config.yaml
n_layer: 16
d_model: 192
n_head: 2
n_kv_head: 2
head_dim: 96
d_mlp: 768
vocab_size: 8192
activation: "gelu"
norm: "layernorm"
norm_place: "pre"
norm_eps: 1e-05
positions: "learned"
qk_norm: false
attn_scale: 0.102
bias: "none"
tie_embeddings: true
parallel_block: false
init: "normal"
init_std_qkv: 0.0295
init_std_o: 0.0295
init_std_up: 0.0295
init_std_down: 0.0
optimizer: "muon_variant"
lr: 0.011
lr_mult_o: 3.0
beta1: 0.93
lr_head: 0.00689
grad_clip: 1.0
warmup_steps: 200
schedule: "wsd"
decay_fraction: 1.0
decay_shape: "pow"
final_lr_fraction: 0.1
batch_tokens: 32768
seq_len: 256
doc_mask: true
train_tokens: 178400000
steps: 5445
dataset: "wikipedia_en"
Each number is 128 + 32 x the weight over the matrix's rms, rounded and kept within 0 to 255. Layers, rows and columns count from 0. Numbers have three digits each.

# layer 8 MLP down (transposed), 768x192, rms 0.0477, rows 307-343, columns 0-191
122061163133136149173101158224093147119127102085082088166204082131080156104088117090117142093139163101045135165118163169117183154149105118198143096145137135116118099074075135090076165113142064088144198083063134155083150152179149140095075147099125196149133119166123170088139132143119113125142162148108142106086115204149137115127150138143121078149080122117127102142109110098149146096086123141083139134154114119178117091162140161152070113142123081128103129223102068117119124134143154145154154119123142134179152172066154131101130121139130136104133133098166129139133169085106157171
123114107093087152104138133132158117144100139172133138161180102116147178139140123127094139171162079111169137123174166135084153133125142196163077103138138094136178098114149115174070096134121165111094147136153115167113147113078124115167097068152097177050138111088090085208149105065095150125105162153177098135134128134131111151128163151132114147143116167087184111127066050118199131104088152103174081117150131165130134129120148101085132106065149162084125123129124151134122166128188102125109110168134175104103135167137121136114146136118172094123097135118116124100072123097159132153
136054069117082159131066185140214164076134128072165144174045120157139074168081109150134093088149143123114118119093119117130177126091113126102146195210167142142224114205167128132104172109103114184194152137155084118101143094107187102130134127054166160118107058121110143129059115127117091096124070109077149115109111154161139101091142089139160123173145157106114160101117137090157122138144123117140159186090116129146154149176139097179096075215144165087057074062081172096033101143120110139095162127121200115168176120136099126091151152140169167120160151144127090106167133122141159109
129144129054109119131131007111083144160155114104092127138130115132178104122113074094203128156163182150180154092095100090139107157173171121123136102158137129159160105089139147079118128098205129135096128130110070138174127144098068098155132141090107166099121124140072130073115071146115155140132080167118133089140103095208140101059133148115080117086091139136084137129145148135114162113074099131130115140140142145097129112175139131130105143165168178109156165090138094152121132156092129119117146160187193151164147144179185133082151219096159120075113134135174126091138190075161118135
117195135133108170084090131138152171088100152065108171148125081119128153167104096215110117114122205067173138110104099120121169151136063107133143153102132095156114142132114072076103100149122124134132121189061035118072132143108104070190157156119089094086139135129115162114125141170072141140159121148105179119127139203127124143134087130143099126094164093205052006153118109166150150143164135102119117164128140162089119118149159134107165117159119139161083121118150133168181077187148088106096118137142143166196132094125170145151130132151116145109172118127090114159138098057120169127
113085151116144110141089153119151090173140090199089146098164126092156173165110128168105184129161101148118154141106140155116068151136089166141154138136120112090115115145167114216130143154118139175085106102157166125115119116085101121163152104154010103166154212119133110106159144079126136125157123123089097103125116145160095154150141168110158149119145123166161074137170154115093095136144126146132127100079187127111137089105071103139124108169115182166128079147131093143095126098170147126118175114188080099104090086134102146157113095097084094119127122121163104156145113153104129055
152129138112150161143160140129111109124118117115123158106134080129141140097125148128181059086128124171181092080149101128118036121103084117154139133094125189088170108093110139117152123115127140141094089122161109073123099178105112175170114145108141106162131108105153144128098111088169112132145141100127155104172111091158099126121116167153089177083165067129138082095105107073177104160149142165098144153113111097096104088168114152145108119074166111135127177142104141123148165121175132172123107119198196097160139164144099154133118126122082129108103190107152078143165130154136180191
152162151097072136140134118158180110157123060159109142154173143090119233162043169139127119124160124183171166135123079133165093194121167104083138059110084138122094073132084138088104136105087184105135109138154116158147142146100123123106079137103123148148193118145108150059156126098115143083120087162149125105091168130191120106119135085119188086117112166090105199149078119086212066118105122187130184061097138110129135150110102146127144153105147184113130152120024097129155100119139071158098116150175157169126123126105130065154187109116187175109085115143126141106138182155125154094
164096115095133143104119170112160163144175104098182138224119118125201102162185162113158140077090155133100090130105118176134144098059090092118092135074173161117143125192154132093109128117126119150124125083133074211128081066146131156091137126120126146108150167079134115159130101175115114146107138101122145100123078162109141094106140138115124151122145083142121109134106110158127101117108162119109133110127097127155117130102139094104166147137136133132168110128111156153080095155159112131153132134137108182122138130158103081114149150096166131172168100055095101188107130116166146140
116146138110061098181139197099111155163175106098150125155112211213199143148085141143154136137146124125135110122181100159143127175164064109093177149064117201086098105080139127111125153178097133155121104219121171147160124134104138098105066125169152119116103098146117068164195136124135113099166086116202106087124188089147138149167101123112096144084086205118111122137154114088168135077046108087121111139197066122136147110163097111077136091113093152223136168123077172163166103180119198216120094143164128170081146079148122168187116094056107081082075141085106112083131082073118094107
118078111166186126126149176117105147135093131101115074164131167140100113137135155133062155119169069184118119184155164159111114067090170115130079170123106115083139116081135163132140126113124107147095117067110147145122126110102174091083135138135171114082148105133139159130115181108146128101154109158172122175143154097098139157169161091140133140097107146072110169114036130064131134068147140069150102077138059156164132156142139133161148099128157159084099097121132135114150181120161133142134108116139158150176195150096074105117120115159099077138160091119116169186114192153100156128
119115147079118162102148113135163196182134119124190128104111086132105123095085096112130149198091136118076184132153140108143129142189153138146112133166193184161045118146081148107155156130163133124171135114121188143090151136140076092091146187122115080131167133161100097082097166115107078119115148104131093095129148156110132110090139154087119066142103109111098134162125175125116146129168160137100155169122157113158136123126150155114145176134118126119101149077183144087149069106082134100152119153161113112139066146134148142122140115118161159073154092153129075106131119142115056125
087095162127107134161109132049112161094110109140179138153087134117143117104115117103165092161102115087047159147089178136123164121117141076089134161096078153186133099120116139142145050094105068125122167092129138101094161110063130180153101182160118170106090151109118110125151103134104151124154136156092164127126155090145156127099081101129140086172135136174130127127164179079178107150129088160088124132125171200144169127164139173108139172160169153158112099151082088055179102130060196110131150146110161111152110166088137155115163092106154125126146085102105130133154146158122183144
134139134086185081140150102157175105118069070101091129126137123100141136133137115159155075092127114114170132162171063139130120148143120126051103095090132138133122180217181141118177089098064099146165102124104090094097091145146122119120137147164139096083042173158129137174121059139092157078125126176138134121139201128071112086125160125135092175102149178126138131120098100122170143139076094145162169179191150161066147104169142142095166098124096138148200124162103138062094088146162145094108164174113106223125121128114138174111163141113133130133153175114102135183130108089093099142
175129100132117190180061115127150065114178153164098131108121102102137143132164129143107120136185110125096104082171114113100189111112117101171100173133076105121121084104121098086104137134125121144095126070169094179178108119102114162085132089091151093183124113106102150151148155135145143085169139103114184129128103129122146174156178119167140120130141114155126108098100126103132159130092081133153105150086177072138062153165131127059054156157156087128098115110180130095171191130113175086124141156130121128104155073185113113160119160118144123090154090193240161152096145146202100089
124144145130080143161086131145137112150118152164155144161160083102105112107146148138167096116123106085074087125106144181088115142140172119159094105126170100159123115140168101143113162176108118123151160111116149171115139136159153129102142149079105157148152137150140159111117136184124067104105160121122112102096146093099130107109180134110134116163119165173121168086174187138111121137148089091129129140157081097156123104131104114133142125147082098165104109088129168134109136118069145105123087145129123165124099131160175110138165109105117152097143123116112105152148162104094126088
099125167159166113088151158164135130114100096189101130129099132138078171163080156127098095175129138113111130133119070113110141139134090171053156123165095146167110145071113133128116057082107122071141171105140100093121197141118200168083117134117113156164097138141123172092092129101111125095134099187102140106149133074123100103124107108120084096122119143136127172124161103134153140124153086151132082104219108115115133145135154103166144128156133124075180168143144087120118131192184153104134096145081118114130155144096172120176152138111200158171076126158111150103132138120141111177
131184123188084126121164115117067100124120079100158149127127142092180146143134112168131089099074150171192086128136197107112102109109136123096125173149164104112186192120163123091186146130133123124085143127088088067164120122096152099085071175134120152124142182120106185079143084156146117096122141163089161129190166104120143139125179109064143121162123069171126131136120137147097116182167128129158069111116102116150102179142136079073062163133090117131168138140164135080106138112145116148174067089134112121156145161108116122167142172118169152166134077159110099114110107108164043152
124127167156056148119120121130117103136142168084072143113066134119148131137189152083169197084109162080111136153153077103134101169099115088156167172112109089118110142138103147126078104102160037154063084171128141150128131099097095111139032121104114134165120182175109169095125140118180168129082107079106161150145141172116119127166055165134105125076153174162182104172126185121136144096197065123073106152134088134105194168154082087160125108114186133182195113220141139120095183201202143103160106135101067163131119125119128115089103110144159196137105125153122097084144110107077146123
154108136132114124172146077113122129118093125104151100169177116065136166102113127186060151170102124152124175096101135138106160081166103124096115161150141111186127101177149160095155113110136146129185150160136080129077130112076127115126111171117194135194130132091162156134070121125155095198144071174131097122162104143147135128149107104156138129103145101191115111181110075114112098069120119122102119143120108128153157129115119164136098102091123108118138104117114108138091116105132125146122127153103112139156092105155129104161177069138171154166127112099133097134142152112081171169
097070045118151191109130134107076129111182110154162194112047162174114148138186128124146085097106080139132132151165193070108072112114171100157204151090139168120175133136135094104180100151173176128094139121099154208138139102137126128164088116145125113077094097140081135142159095168137102177185134082064185186076076128117126133169133085127143162088156129155112095133122177162106150171067128090118134142170169126106070133113090102131138148163125077132080132105148170197124145143113126101125062105111140094119195089168107107062097105088156140082110200144139135139168128119119107149
112109129110102108147120102135101172156126142141084158100035118066096069123145132155123102077111124142156116163111124091140151152135110114073134174146165112094146159171113155104129150103177082067152149094077137153161149118112039143157096139107139158164180160144107122204126110176139121137102184100133126092129173163141158128179144171102113105073158091128118169112090146114109135140117175148102176119179152144139125127175088148076127146150078149088127154150137081097123120115044172122146114126126104119121134150107165137169151133146096131147126116169100099131125134043141131177
139130103112099173145127165164087140106121118118112125165155154106107173143144091104090090085125074026138155076116111137075096156034152123076105113102148130121147124137117100137164152142144099197141109123116128120168140114155099127112135147116138175139118118112109136178126108064144141099102184084153131106092092138123167161121172127125085121109153172110179169145090149148147124102096160159117169111125073092203134123086120089131133147124152152153199118108123102148107142142186110128140124147121107083129113162205157129131115092144144088185150105195110143103110143175145099124
153108152097104124064074109160118143129142157138111135122145153147171105206142128166080076104163111068130133076113131110155109154159118124123178144071149100197139126127151155133115093097131047134122099143149165112123146180120063088147139125182089083189091097128102118142094153168098113117160126103162123149190123103094131118127136106099132152107118146152135121136109070100151142140086141104127108126113076167130111174157100118188144099085133178119139146111095086127127180174109131102122103174156166096122132125144156153127099102162088113129126152171134152125157136150085147208
130132140087141174199089156123151146082089129131119133120123055185151103045145101164125112209169097084174095131110156154136073046096166146157092101209091133155055105138177172064146118118163156124000148103108121159121145138187071109133160103128124172157153151132095191119048108106202104148150131106158119111025117133129167105113147117129177146155168153097113182113141093127110181065084067181112091200143118125137145104164129140094130071134158085143146141174094133116114123062177120158174134136130044181186137162130153085094098083140112102045137103160133115176124197193111130097
109144207183128110168146108146151120071140218043092164123116061110150135174051092115147181083127149100147049147125078056086146156114250140126037119158136096091147203137050110059074144155101147180123140164111124161199132149083167133163114123191118120101102096118093175160197110157117112104114108108104110121115059131162080113127151146142076127141128125137160063089121069084099102162115124102089181177193169132048144125193153112093152180138140177142124160135114063140100183138093164136100126189158132109187177112151157116180141119076137111152075150073130094121145154136094140143
170123072130127197083147144101124131128082147122094093116117161141106158028140181131121127151108098122139124158114109123146110143128134120093146120109115077121164122103148128173173177115140082088090194156156158059146156095162108148108154140089150135103087122157142133114109103130164144156144137179115175173108146168137116075144097069103150162065178170088176169071180117076158154137148143076139162058142098124136107118141121085136150136164123165144103110153122159119089094133170074180119129162053135155118120139107084175113053130148143134151150107146083135152139129069116126124
144081137108143147099126140160098127136137157141163158223085175129166136106127142067116088156123118126104084123160144053115084111155103108094174167041111115117187140116188117132162130127104147059151166162045122146116128149141119132110143139148160131105129131116179159189138132113083179169115123133148133125085086161114110085104149117100150125137066184084095169133123095159160129147109126175122133102156082111140131110144111134149133174069195121110124139153126100122020165110121144122106175154157131143153138188102147091096111118083133132086088128087117131220136124101124108185
141149083105161139163104157086108145112084151064176169146151130159077114114170148149165094193134124114081200085146061128150149122030163182135106101100122188112122125094132114099096114122130113094081136162143179173094196129172158066094095107103113173098112130073129163143141108078163108084159159133159170111057166157079114143050172144136089121197162157163114093189162147112077113112066063214155085140123137118172089071083150184139138126132158144152143135114183134107159105120125088107123116205196121122138066113158116093149088138124108122074104110095149180147081130101219196145
135128105168126111103079196190166079159127125181146056117144150136097106117094117128123123066146076108093076152130208147155102127112151176164104113150155188115090129060118081119131139109150089149169170129102166119176133152089156154163123160138099138080125104048127118090117108107144137145092096181126105087144142131140120131146130144109179157139149067118133116130129112195099121134107136120079074129144158151129137147173130106101074078168120101095118188072107108121090143155195120150129124170148149085144116183109163159137194114093196123142127132136094172141097084099134121146
099105142184121102186142039096082160132081163136140172121040119152052142144125099162084135117119152067131139145079157157082135057114144143079087133079111128143154160088134132132082153162064124126134154106070170142166088103158128131194172131074136152108115064099123146150134147089121132111118091165169157156168185122128089151206148176173121133106145197146160133105158099132065091066156164162100139103094131164171108119065069085093091110169170128124164147153171155169127108075112177128127140137162099116129093175239132153159149180145147058094078138119151134063149112129101149131
112197106121169153144110095131161165161121172102085087074124125084088126087142088139165151176113168079149042117092072078155114089119100118084169166108100103194150127103158162174134123125094144155171133141076030105114113127179135119135106132120113141125063149130184119104151153145154090136140112158129182109067129128127163175194119051101108080136112175136068121182140202146136077095150156142098100091154159090165129149140132108168205137181099202120155101093166121125119158148159107102157143155076040152100104130095149106118112117063099086118162176083135154135192140142179118165
154113100122045139108144145118117118122099085044138184174178143048128132143057115183152145160177185130134136105150093081098122114158141077107144129106155120143129106119179116084124127160139137094128134104168174167182112171070099137117151169068113064090144114129115106147044130138073130141177160106159122064101163163069071111192146137203091078067051163187173135166191119050166126142139238152101132108098127062166150144096105104144118099176063142139119127150118184167163151186149134136100114151067179138091104153146125173165140140136091149100070137119133116151139077088089158176
107147121168181158127145139114140202135113154104165104172158157069118153142089144124061145129083094177107170097146146104160119105083098103155102170135114128116159062111098169160187125121116141161113109152126101160132169125124127119078089106156069111104163137140168144141129159132165127128170161158120111100141123155128078171164154147122101126072090121109074141089167110105125098101196154135173133138138124100148161127157131122186112161157150125148129098070160142107153083113082118155128125158135106105127101094086110145141163094041104129081146124135119053117129118118120152131
149105146169194113062123159118156089096139116096176103165141116162104134111142112173210137123118068151169176142043136186149100079091192158132139126128084107160120090146152125141141093084148132165126175134123136145148116114196126133130048126113125080205137144170143161114162165144173116116122144060074172092152086132096126146141108108042136098146141085126067096144141226104160100134105102074140147132080124089094097196103165131120133148122117083092157091111142113054125070173141157205120094132164095121120120106136158145119087121112097136124149142090181147161060120167141090193
081075153166193159102105131205151065157140103172109118079149106116106175085122135079068117094108166163145109171090201180123169101139160141171115110134176156141135130181136067131119071150082157093085219119110133114117158154130148103054122103178153179121112227155095138120161088153141154144140099104090138041107128092145108213054122148138104123072153094146109115148145142101116126103075055171079119141139175114146181178109111125145149173085140127074107132138160088130056140102114116166072155109121132194183213102143106104083118080085128154124110242090125124137117182131094133104
148141117125111186062098121145115106144151204045102137089105115146131151110129122066124123189082104152116170166161174062125179148162113144115099090159190072178110194145182095136110110149087081147176118093073133127158135145097138100120138118097130111110118149151118102126141170179108106160064185151084139135159119132177099100136136068111162140108120060166132095173122204178120140120106085078171113064116171145145099140049152090114068118153102145158134156181178126172091120123106124185154109122131086119102063129158151138192092209191197088120132146066124157118076040109172111191
# layer 8 MLP up, 768x192, rms 0.0924, rows 308-343, columns 0-191
145107093093129096102160075149079171139131146174088126108138124096087111086120183141179150095110131206132146115143178098090120124106125116083117101047127127147145123107110125151158156123129176143158061131102102123134116108134105138140122151111183103143169141173152172080115093130146127154136078102073129143107104192107100104136089097150124136143168130109082157119156145138146166150176167146078142114161123110092149179138146107099129099094145100189129085157128143134107105117095159143126086133122176103161075176182177129141093104131103075112096085110144136120167196191131133121
140097200101142100097142153173067136119160076097091036099189163109161149100179125158148147144183054133093099099071066152094066128121149139141157091127119137066126166108106130105179136067119166119024151158135113160089074144144100149146143107177114149095069140125108105121080162131072172197052116125124134175135123190130146114130098118149150106112103066136093135200181161122092114141149145158152105126134099180157185116145095109163145106128146106110126086097136179129153154098172171185101137193192173125088125156135160153198197159094127153069117149093108177123106081130044117162
103115109121096170109135140146102079120130116121111107082161241115108117159137138115155136050071138142152107179169193078117127104117102142143100126154091138180145105163082125093059151126152136122106136130050149162181109165096149138065143081201175166163120122150128177159121210177171153161207141163113110124120185176102137163117157126121150130114073157108149043134107147061143138138114068166136097168151167134087156127055207139133105138107153072187123133101074121114121163137125169093078112148116130119137097104086038056141097104143123134121141155154143161124100132090127063102
095084111121092146115081139119078140112051161077074110201126168104086128099073215172115147163183090111144137113117079115150138086114123085146161132111079094167155114136124115088122089098131129191148112171128167101156121105166117088122124160143141146135156052149081155120206156182113156091129197119147128098155137144120172151193076092143116166126084118140104112172137100107113153118198088099138192119069118104085104073125146159156105125139088197120208104165109155162145160145126076085138096162157155197121145144136126120160092167149139100136109155156148124092150123081046109101
139121103053113173124117119109061073079132120132121146093111181125173140122132140097134104083141196172174155148144123156156072152121094134128107152125123100147153131115143059118152186116128133106129131086164155147165108082147104170085137151174142151092079115141094147101091127094187128131120112118180119148061119135151101109157117138141142159103189131110117116088184129119128152131147097159109101123116121131108079124094132153159131153130209110149072094104123112125104136089164111186144107136131160094098133130114145124079191124114148152141093143122128116173109207180084146107
103187103130084191140151126138134138135099114064138122131131036142131158129131088159105094157117116139134133144131154135190156111116117130113118148119112101170165129119098150123090109170152111129063034084140073240112158085184187141144097154158090117131136125135131140098135144204088112102087118094112125139049105090105105117122158157153108155072112120173115101082121069133174116129135121121158157119146105160084177119147114143123118144120160135120153168158112129158164114108107105146112133166112097111139063109164111115221140174141117165131141126136072162141104118138170128164
117089118159117141112156133149152095074099102114115175106061112155069141142143160065168127100138120098101139151104096159146153093219114113142156216183092075070129131120169121159120119174205132107193149164153135074148187087140134111129116093153143106132094120139170096065076165137136129154162127098132197125162110144137077121146088067091094116157179113112132168110096142111079155121183117167105082159079079109124091180122148118120080117145104142130049132151175123173145065097112162120171126135157102154171064154072100114177112164176201131125075134153160157107097150114159099105
221112108127144108176140146151090099135110155064097105118104109158120098100139130109117207151150165155111100151166101094160137051132150095138111091135138066094095135074126132121126165113119129138073107134124075133088187112099097151133161061096111112153086147134150158100157172137164123145142151119112132156130181124133124167114159119101090075136092096113196165161159128132145131129095083121089096172076162126135130100110125145136095126096138150155149152099127144119121095197175170192144172062143151181116177126179165101097132115079144130147114124183103160095096113135173134137
183127105123136179098164096108085167137081102136154088103174169181192125107182110111143183100097076126177164153117137147063149121188169175153103191108118131166163171172138129100181171171133108137195082085121144097124145106111137088063131094152127164139213093093106102095099136117143120121090119118179163141142085166084177131202188088087107103055100119097191161167131129107096126140138110066170102135132162060091200125126148104117118127153064188061188113097187181119042082043104101154177161087145116115069147052114110115098164176138166144133168156079056099112145163074179154128
057112172069153138111103137149125172173129108090154153139107131089142088135145149124165124131173155169142115139149126118119173094162121135114067121137104153116142083079109093103136105119156119193131136141142075090132153135124153128121155132123129110119126119087113107150100076041155097101117121148139129165130168114161148135130158076147074041094088076107120141135110139097170169133094190123161160089172129155066165141122104113109152133058143171129136124146173175111103169135121126138152102126124154179099105164126154089138173162126087133160128118166133101159121139085197058125
130111161130075101124157107164176128121086186091085128157111106153113147090181154074180126123123106125145158131104112139098101178094122127085124186163159114102152123170160099125082124117068051102079151198164077123110086126159107076157126135130159140138136113127129111162136095136153095128083117157135167171094097167077110133115153136177139096134131150116085087054176118126109128170100114164120084108133159114150113153111117095118120136136106141063162051106101111127105189116108145119145069137163190212127125120165137140103135150165122168145149132088181183166146118145132156169
064112093167101121112125129117107137185128153109089067119136123186112124116168153145130091067126069093160106101138133137095114125119057203130130160076161197091188138093112139136130139131142077163150130171138122123148098179151147127114140152105150095174176124121158132150158142129150107093133171151140080135117086098150126138204080070123148151122117135079088135062116114125092152109115185075188168131162125146135180135102083174174118160114112163116151105149145164207101079153118064149105136117141130113096120127087126115100098143120161190134137148119165184100097081157084138064
127171115084148060197122137122135098090138146114179141127172190165142115188122153113172129094184128158164156123133088104228138147103139148126089113103162135118112098120167158134110123170115138089114196197088090139121133142049089161117162142076165085120110056111125116152070112118152106075139070120158111099161104071103089162091086139089089149126083112082189160062126130160133080161184167120147122132151131083148212129122136157115160074128166146160123102159156151114091071116078089136140128106144142083126106142123140142162129073152134125197071104100167109121148128069145153126
093168127122099142108158106127128105097053178106143116132117146137170107095111114103146176086113161098140151123067130121113135134149099135141179168124168138109134142124171148084096144159083129174119134079086171167173136194110052171137148140113071126171181122097115123143062124153150105207146125164090095099164098112150132123126115111149151142147134165105090153127174089126144149104095119113123123074128051129108188224101123138108118154152164127054121091099128101144154129064147094135145145225118120104133113081166098062135171148100105103157176174087101110158094144153110152161
151103157173104104092176088120139118105140137136102106136161174151101102106127152115171162114143118102141155127125133159129112122124141151154152088049100133130130129152086112089167152120087105176115103090195155121146143136173107096126122115118114110100111143140200124165126098099071123157177137158148165167161139125140134116141139125124151089111138098133130112108158096152095119147104111086147179166098159142193154121133121074093068140159176139112125121101163089173172072108110091117185151149121138104115139111097124137080094170124085170141159084108149123166147114137059070138
108154103056120173114131064117086082145147167107145115142161153131146099139147090146139163124056129095128171127130097117151152202128140116098152125123159134106122099131099136155109187143161092139135152158145138128124113184174117133128135153182177107099156179133123134133138203209135140081161161127139159125109108144142051150141092069114113161124090083109125058097120078159104155118126167121089118179144149148067180158124164110148094086150107111108125123149095140105107124104136117139146086111101070091065117153114100083162119120155129115100084120081110113138156187139137178182
181163119114155133182141126143102080110131175144101095074096150160108121117133129123174090161154094131098163090114111100128131136191122109157138090079078125185027076123115114109131128110087108161165138200123139137132115157149074134126068105104137182110149114172157119090156115142116174112101160078101171142086141110121063094175103130145158130129167105126139099126123148124174130141089164108140136081188142086157155114116232098121110123177103071088069102143059132159099134144109127179153163115135128153113168201151161176147190139104106132138085157102161133074136098156111155111
134186195089139112137186151127203118107133120192124112071136202106117017169134112066128128107129140124179148136157050115166101138135121109139122122081069158175090158100168131097204131160155143099176123202117145101060054154093113131121094141148120086113193127107174144119127088123110137158100175121169131132121189093173100128084097177139123114133086115088159127095105107180131156127125174112100097070143113142142186140098134063093141093153160142153152152111111111154144101110135148137092134111178089130064172139112135155123129122099177143093103072135108156123114150102086155159
126130117134136185170082135098125159126122117117113182138165137139184119116082118166134089096132112143092148185178121114138189150117109090169165150154084085133059112171122114088090144147113164143090061116126150100127156133129104114103156118143226082111071129128124134138113009149107152159114160151120111121128142109147103111111090105135128096059155097106142152128130101118075168172118113161141150130162119121113108130106092096163136145187101145113156137112167107150146172115086178177135109102172190128148068138177142190170114121142116112145128113161125087120114185131113137096
118162134127109136148154126174141133098092096126150143119144132194072192211132129113184118093124124106099049159160157135122094140135158176118172095111150127120141121048096086137138122172158150083124198082099118153087100136116128071138185097162146024141099056147152123158165114111173095140093162153104139179156099148145055145138070099105123211165103160122111154100117093142134086074088143093102150079195111076123185125098171078165108150138132141130136132135121132143169126140192107135180059182085114129153158140169084190083108124115119123101124138160113116079162158108126113114
088164137091156148110138111124112101126152179100130134068138124147108122109076161129136120130097149163086163168134163103127098136178100127184142110111113165100106142138129120134179140123107109156092191133139171118135075100106184094087073158109164096115060123157178152129101106068151167141136100079138168133128161125148111097120113155187145137144144137149157120121143099158192142136129124141164088112160092151135164070119121157141113113115178154195154142118111130139156126117144095055144182133145099109108054138106124107104120132095118096096120149099128121168117120120112139061
129052191104162119140171086130135107116084169116068135052104095113093110116154121133124114148126168124198133186115104124169163148175117071142170120167113097125142150140044197132074121092176153098123121093136137120146086189133108152147158087205121144187156186135121141110093163109146147097101103152145083100140202122139136144167090122142138165121142145104084093147138127093114164143144140123082128105145148142131112145109113169139080125120106130153159138164120098164123083135094131097095113130133119099186156112154114133131162109156114119102136150084112107134096076179159121101
121118117074080075131130132115137138143175139117119108191146165146126121155143118105129097044188165118121132178163105149124102157126129155114135093142155181114088115074097117088128135197161177102149135089166180072143102081129154094094139121071158128080135142139117112148133174143130112145129139085160215098121144148136103117155123109152102115123166124119061143129080132130148130166197108122126123113123110053157148149120158119088103127080138085152107140115179111169096164080183131130152154124082127125100147174198139140077106102185119106090117126122128180162106104130130109105
123165158132116110185078112118110133145093114131148126194097150111146135108096158169078125124152066121128164100183110174110098088118129160170147149110103089100149119113169096157160145141076179147183096187128155092164137156135045117184097130120138119134100193107158178163101134165131058094092118114094157177156196195120109124159068084143099152153056151071077112128173097129141138179095104126064092098033135101175166110115103131125137149109119174178120152105114125084130147120115141169157185247140143121126084180094133099103140136164151051082080157116065117119097130124160103109
146154177063138126100064186134116099142057166126184170157123130129126082144146100132108137078159106091119129156117087099135124134119158122066131108074143135141132178097156100127117187118137105126157119135095130084145143142154127152186088139126143142138155127097121122155122078148108146097039091132122141155206139052152159135144098087128120105126134143093141129047135131097152127165129143137157095083172172127205153141118167162003188219132120079117073168087111166139098143120144085130183147149158138111089131119167102076073126110047124149183103150152159129158115155158173175099
103149119131119094099187132104136123131066068094133123112109122110074137174170073149113179070137120138156139118117132089157136145174108172157114144089140147066056186203149135072136082174216140168139124157148112172099124131133100135126105126156144164126131099136098156130153117152145132088169060155093158110095074121083151121158118097089147176132081104109145133092095148114151100193184108181137146144113078132082104111164120165111119138141150138178146130094124110128149177103085098116172161110141117075116134161126111113132172153115129154120113145114170126056124135122094111157
113167150099123128172102135179113154133110096126064159157106122210099164146131142129141132042114098118103175087114122130158060113081096179115090108120118123073117120058142087132121080144085150186119141136134116100184130151152145131155154109128110105112133157183055068121098151133094127096176151155126060188165193156143153145129181124201117122151123123059070159131111142114130112140152105130149106169086119163107139163094123152072156084078153150145112178077111144140173121154099113147091086148128142117104181150123112178136151132176123099161163143145117150182112146141059127058
188146128168168162113148122148123046081119156090129157119111106184127119113049108179168088112088103204124184155084098165177187070151172163182082124091190201148149081139085126119107101137111130098098068158093175117143124154141115122120129064106076143115110175186103134137145126180102149181106133073172057198133111140162067209094131095123111123078167133105160108115121109106224127140100116157123152141142133148119141126166089147144131136125083064134152173084139130153090103099061086157131096143138121116119126142181103143122088126139113148114149099125203037153130126146149080118
193158183165111094144114114128145111094118139116131122045096110107073108139106170110134181086070139182075121078114146111137186140153125155116148179170088139105157120158168205154116150112148140098132166148128111107085130145141073114163084106077095143143131100175116146141171079145123159097108157092144130134132130112194145107151107096139093126100120152103159149083139141104095193125127115140173148110045169078153129114122108155145157189052150115184120169150155092125138110105092120074115149103126128141096146097169064092126140128156101094130166084149162114086151122165176123148
105252186130110177148112102099143140136038104090118119120148127142101172119170096114112188093158138128217147106153052141116144099110160093100084183113133123140137184087148157106124180143163162181180123084147158053109144098114148196215121131122130151150088144229104109184134097184129127113132066079147113095153157112046130164117101116163103130182148109178102069123127171124137138168127144116182054147107091108139178082135131135083158192090185128068114151119086159164102116150150125125156118128082069119099065113160094104158134135123104090136117137063146112092124142128114079147
138115097177105115141093099156135146074125074125118097135092114112148093123112128127118170134119142143130204111153128174088168185130108076174145164166093187135120105091140121131084124200165133157047115154134102158145132109099135167177158173103062182163130138112164103165111137097072144146072145073120083135085146162187165102120161093119133132056149144124151112127100154126091137103095121146112093176207117127142148128098138084131076146094043116152101097142128167058161111115145150209122116175106108176093134149117122122097179021169138140174150104108156152133058151125181077172
155143084145108090143151163149135100101163103136134125099133101119141107091108073120077116187135063171110114108106116123153113124136139112106177114137117142067081202085168070183151178121120148150139138180132175145112119137149113104124135107175158093098161045198173117084074090112192100120147095074104093052094134215142179108081103164160087078083127167133138201072155118118128143143214177119128167182148124119072117118128114148087090165149169133101174139119123095132137164090097127136065082114092196118164150204131095073113153112093176097147108119182134177161138106108162178116
117108160115160150094096092111181043169162151106127090104127162150152091099115146166143164134126117203115084137141091143088130121111121193192075129096122103101071180147113144116171181142152082070143145096153142072093118109128152091076147065157139110107114122154131137152169175122126107098138137136138115159194125121148136107147130144157145137171097138159119128133118105094144124136153134105088138168175149095106120181110171127105106162152147144112136138086174160176119120147113116148188185109152109124117155141138091096142037127132173107132128136133095129129101124135106070135
125121151088108067176186167172123118131128143042067148181145148136055099087151171086118107136128173163127110135123139141190137091235116108152104155115112146140134144136122121112211163157118073130094201109169165067137121132094062156130139153153123150066125066107109140138195144146059115167173105184068149121102150132135124122156130100129116105105103139152185136089111102135141110137126160164106085146114162173096129078111072117094146106047132144091134134188154130122148160128056144125109106123134135106113168163182096138171143135113141100147152112142124104037129126149137117048
092115093116112129183101167137150138083179116095097147145148105121098131106107102129107069114115075146130147119093101076136082128155094084101169130131110138092178107122158160106160198147107132144155149161147132179122130144093148122202140149095106144133119056107098096088107193112200095177176149147134160145080096128139120103156082085101180167097106164120142100157146162194167139160109146173112102128115062187145132032114092182130153130145176089138125134106102090145164101045178114156151079119140082175070131123151063154126168182063198090061140159206164137063068131129131132124
183154126126097151148190117088157127159144156139179140087211098150150127085169144171125168129184099131173133166148121099109146130144042185146135113124147077169103150122171087097168133165117142079180136130126149134119113192112141149077088112152090081088136142111110135121083115075210173093127158123083210011142092109148143184117091152106151087147061137154141117150159093088127137161180131094107110133158144169053079142158143097096088162094082150094071152142153054119139063087141106174108144126130161099097063149154066067139157177138130151114115151086086114152108129145096120154